config.yaml
norm: "rmsnorm"
norm_place: "out"
positions: "rope"
rope_base: 1020.0
rope_fraction: 0.5
tie_embeddings: false
parallel_block: false
init_std_up: 0.0618
final_lr_fraction: 0.1
Each number is 128 + 32 x the weight over its row's rms, rounded and kept within 0 to 255. Layers, rows and columns count from 0. Numbers have three digits each. The size before them is the row's rms in percent of the matrix's.

# up: layer 9 MLP up, 256x96, rms 0.201, rows 240-255, columns 64-95
# down: layer 9 MLP down (transposed), 256x96, rms 0.179, rows 240-255, columns 64-95
# gate: layer 9 MLP gate, 256x96, rms 0.195, rows 241-255, columns 64-95
up240 100:133092111140191149105173074133160160151083136130139145157119129085127081155137117132168140094175
down240 104:094088118114130157148113171105077142124142133161158116123094131131093143173153124130135113152060
gate241 089:040121137124088121190137092086128152132122104121112062162156141137100111196141100182126156099086
up241 090:042091159173190124110101148134146121100132099123131141133087084150162182170115149143123058156140
down241 083:160109100082136178116133113119056081119192095165115127145175053091119136109134119143120140181121
gate242 103:096093176097162130158087150080139130138116119064143088088140115114117106105155138079100173139163
up242 105:139176128106122108120127105162133166125157112117127149138159134168098151080110126123173081143085
down242 100:166165139193070116109166069077126129114115150103149116185162138099209128138106150083161170157110
gate243 098:162082111195088133085099119160153098134079121086161149147133115110135115132127163147127180142151
up243 094:135079105141115118073109164028141139131129120114086086122101111139147095081137106133111141100081
down243 097:130151160105092148141126127156110060134112137072145088121159113110100112084136050097151068142091
gate244 090:109136173163137079118113086142181147145112140107123084085176098093176220137138163145153120100122
up244 093:164108128171167137128141091173107095142120138044135161159162157123134135116092114200153115123142
down244 093:159117168104129153166107103119135143143125163182090107166164152120111141122127102116133132189180
gate245 099:083137143103154109104139138156101125105131111098166148060150137196091138081141082152137120144083
up245 093:090105111055132089131082147130092113087130118132126073156132088134116172092125108160087100125105
down245 094:110115090107118102132164080115099110197128080117161142089120155171099137131119091118163130090139
gate246 098:153136145111117138075074141134142197173075144124132145105079141126145166189118148120128123109080
up246 100:104099114127108100145155123125175120049087163175117138083149135143110110089124112116127080152139
down246 100:135134112110134155185091097072139196101079136094149135078120181138149125180105176131214113106139
gate247 092:108140102177111154153091153151128101144135088150114122129086084135129132137119133138183136148117
up247 092:147114104117087128057076067099128157100154145153126107130086128090141132153144177101099106148115
down247 094:052123142161121052167126122109129118139136136126072101112175138111095133122106100091201147056140
gate248 100:111069123156147158106088146102122156143105125101128071115085151177155154113107181124099124087110
up248 098:126194168181146117114169079148151147141048091129146104156170112164132168126154112127143085149084
down248 098:120120182126115145074129133114131083150162125040129173112116114133158096171044118154129134165131
gate249 095:059083171157124114157097129163132133161083106077103101113128113108069164092160167125148176162217
up249 098:133176084106104089053147167146126120153146166130146076107122168164175138092161115135110089171080
down249 099:127154154145145140108147136153154165172159135111171184061158209125040160140152077150111115173135
gate250 108:184112164194139147177116123106189144130150066111149083084102100083087120198121115153146131129172
up250 111:159087138158073086159162170153134101144146142152097166102060173119093115163116157119153158088156
down250 110:174083097113075160118149164104173169096082160159123079133098130156166098096133065086169080093071
gate251 105:106120134112124118118099168126158083124049103102159116080188141104127169128159163143138146147182
up251 104:150186111072100148176161132123099175066184122178111128112101132122140082111122148139097071133136
down251 103:149155090090106134107116128157066118155100142112066129167183074092143137152075146103126128167159
gate252 089:106149106104068111109129152113162131142114116137100103091132137139105176192097128138139090109136
up252 085:133176077143069158166142057078115112105093115147125134115106120129117107171109125129124157156144
down252 084:117062174130152121116117147124118087135099166109199104080072145150126167138157133115068100150115
gate253 100:119154115106185112154100140170088147150171121127090147104085134167170136106154081185096149214189
up253 093:137088110174073157158119132132103110107118106143144159162145092129102096089142197131093172031185
down253 095:111190154149141118134178153162143159130102153147096153106124116138119121128156160113170094146098
gate254 098:140128166141170110126139128131166178135119096104095156131091165168100104151167168167122122151168
up254 097:119186122211100128165145134142153125093089059104101043082075152116158142118139131112152168160163
down254 101:153150093158122140105039117108116141147181117166149095114113110121137137156146120077126100145173
gate255 100:131137136133111144132135171069105118117088073088136084139131116191093187093120123063142137095125
up255 094:147111161123129124067159145207125108149113130146120105183121137130073160168101155179069098161154
down255 096:134145144116114066142065123136205117173163087145135195135128109132100126115129141111126160084135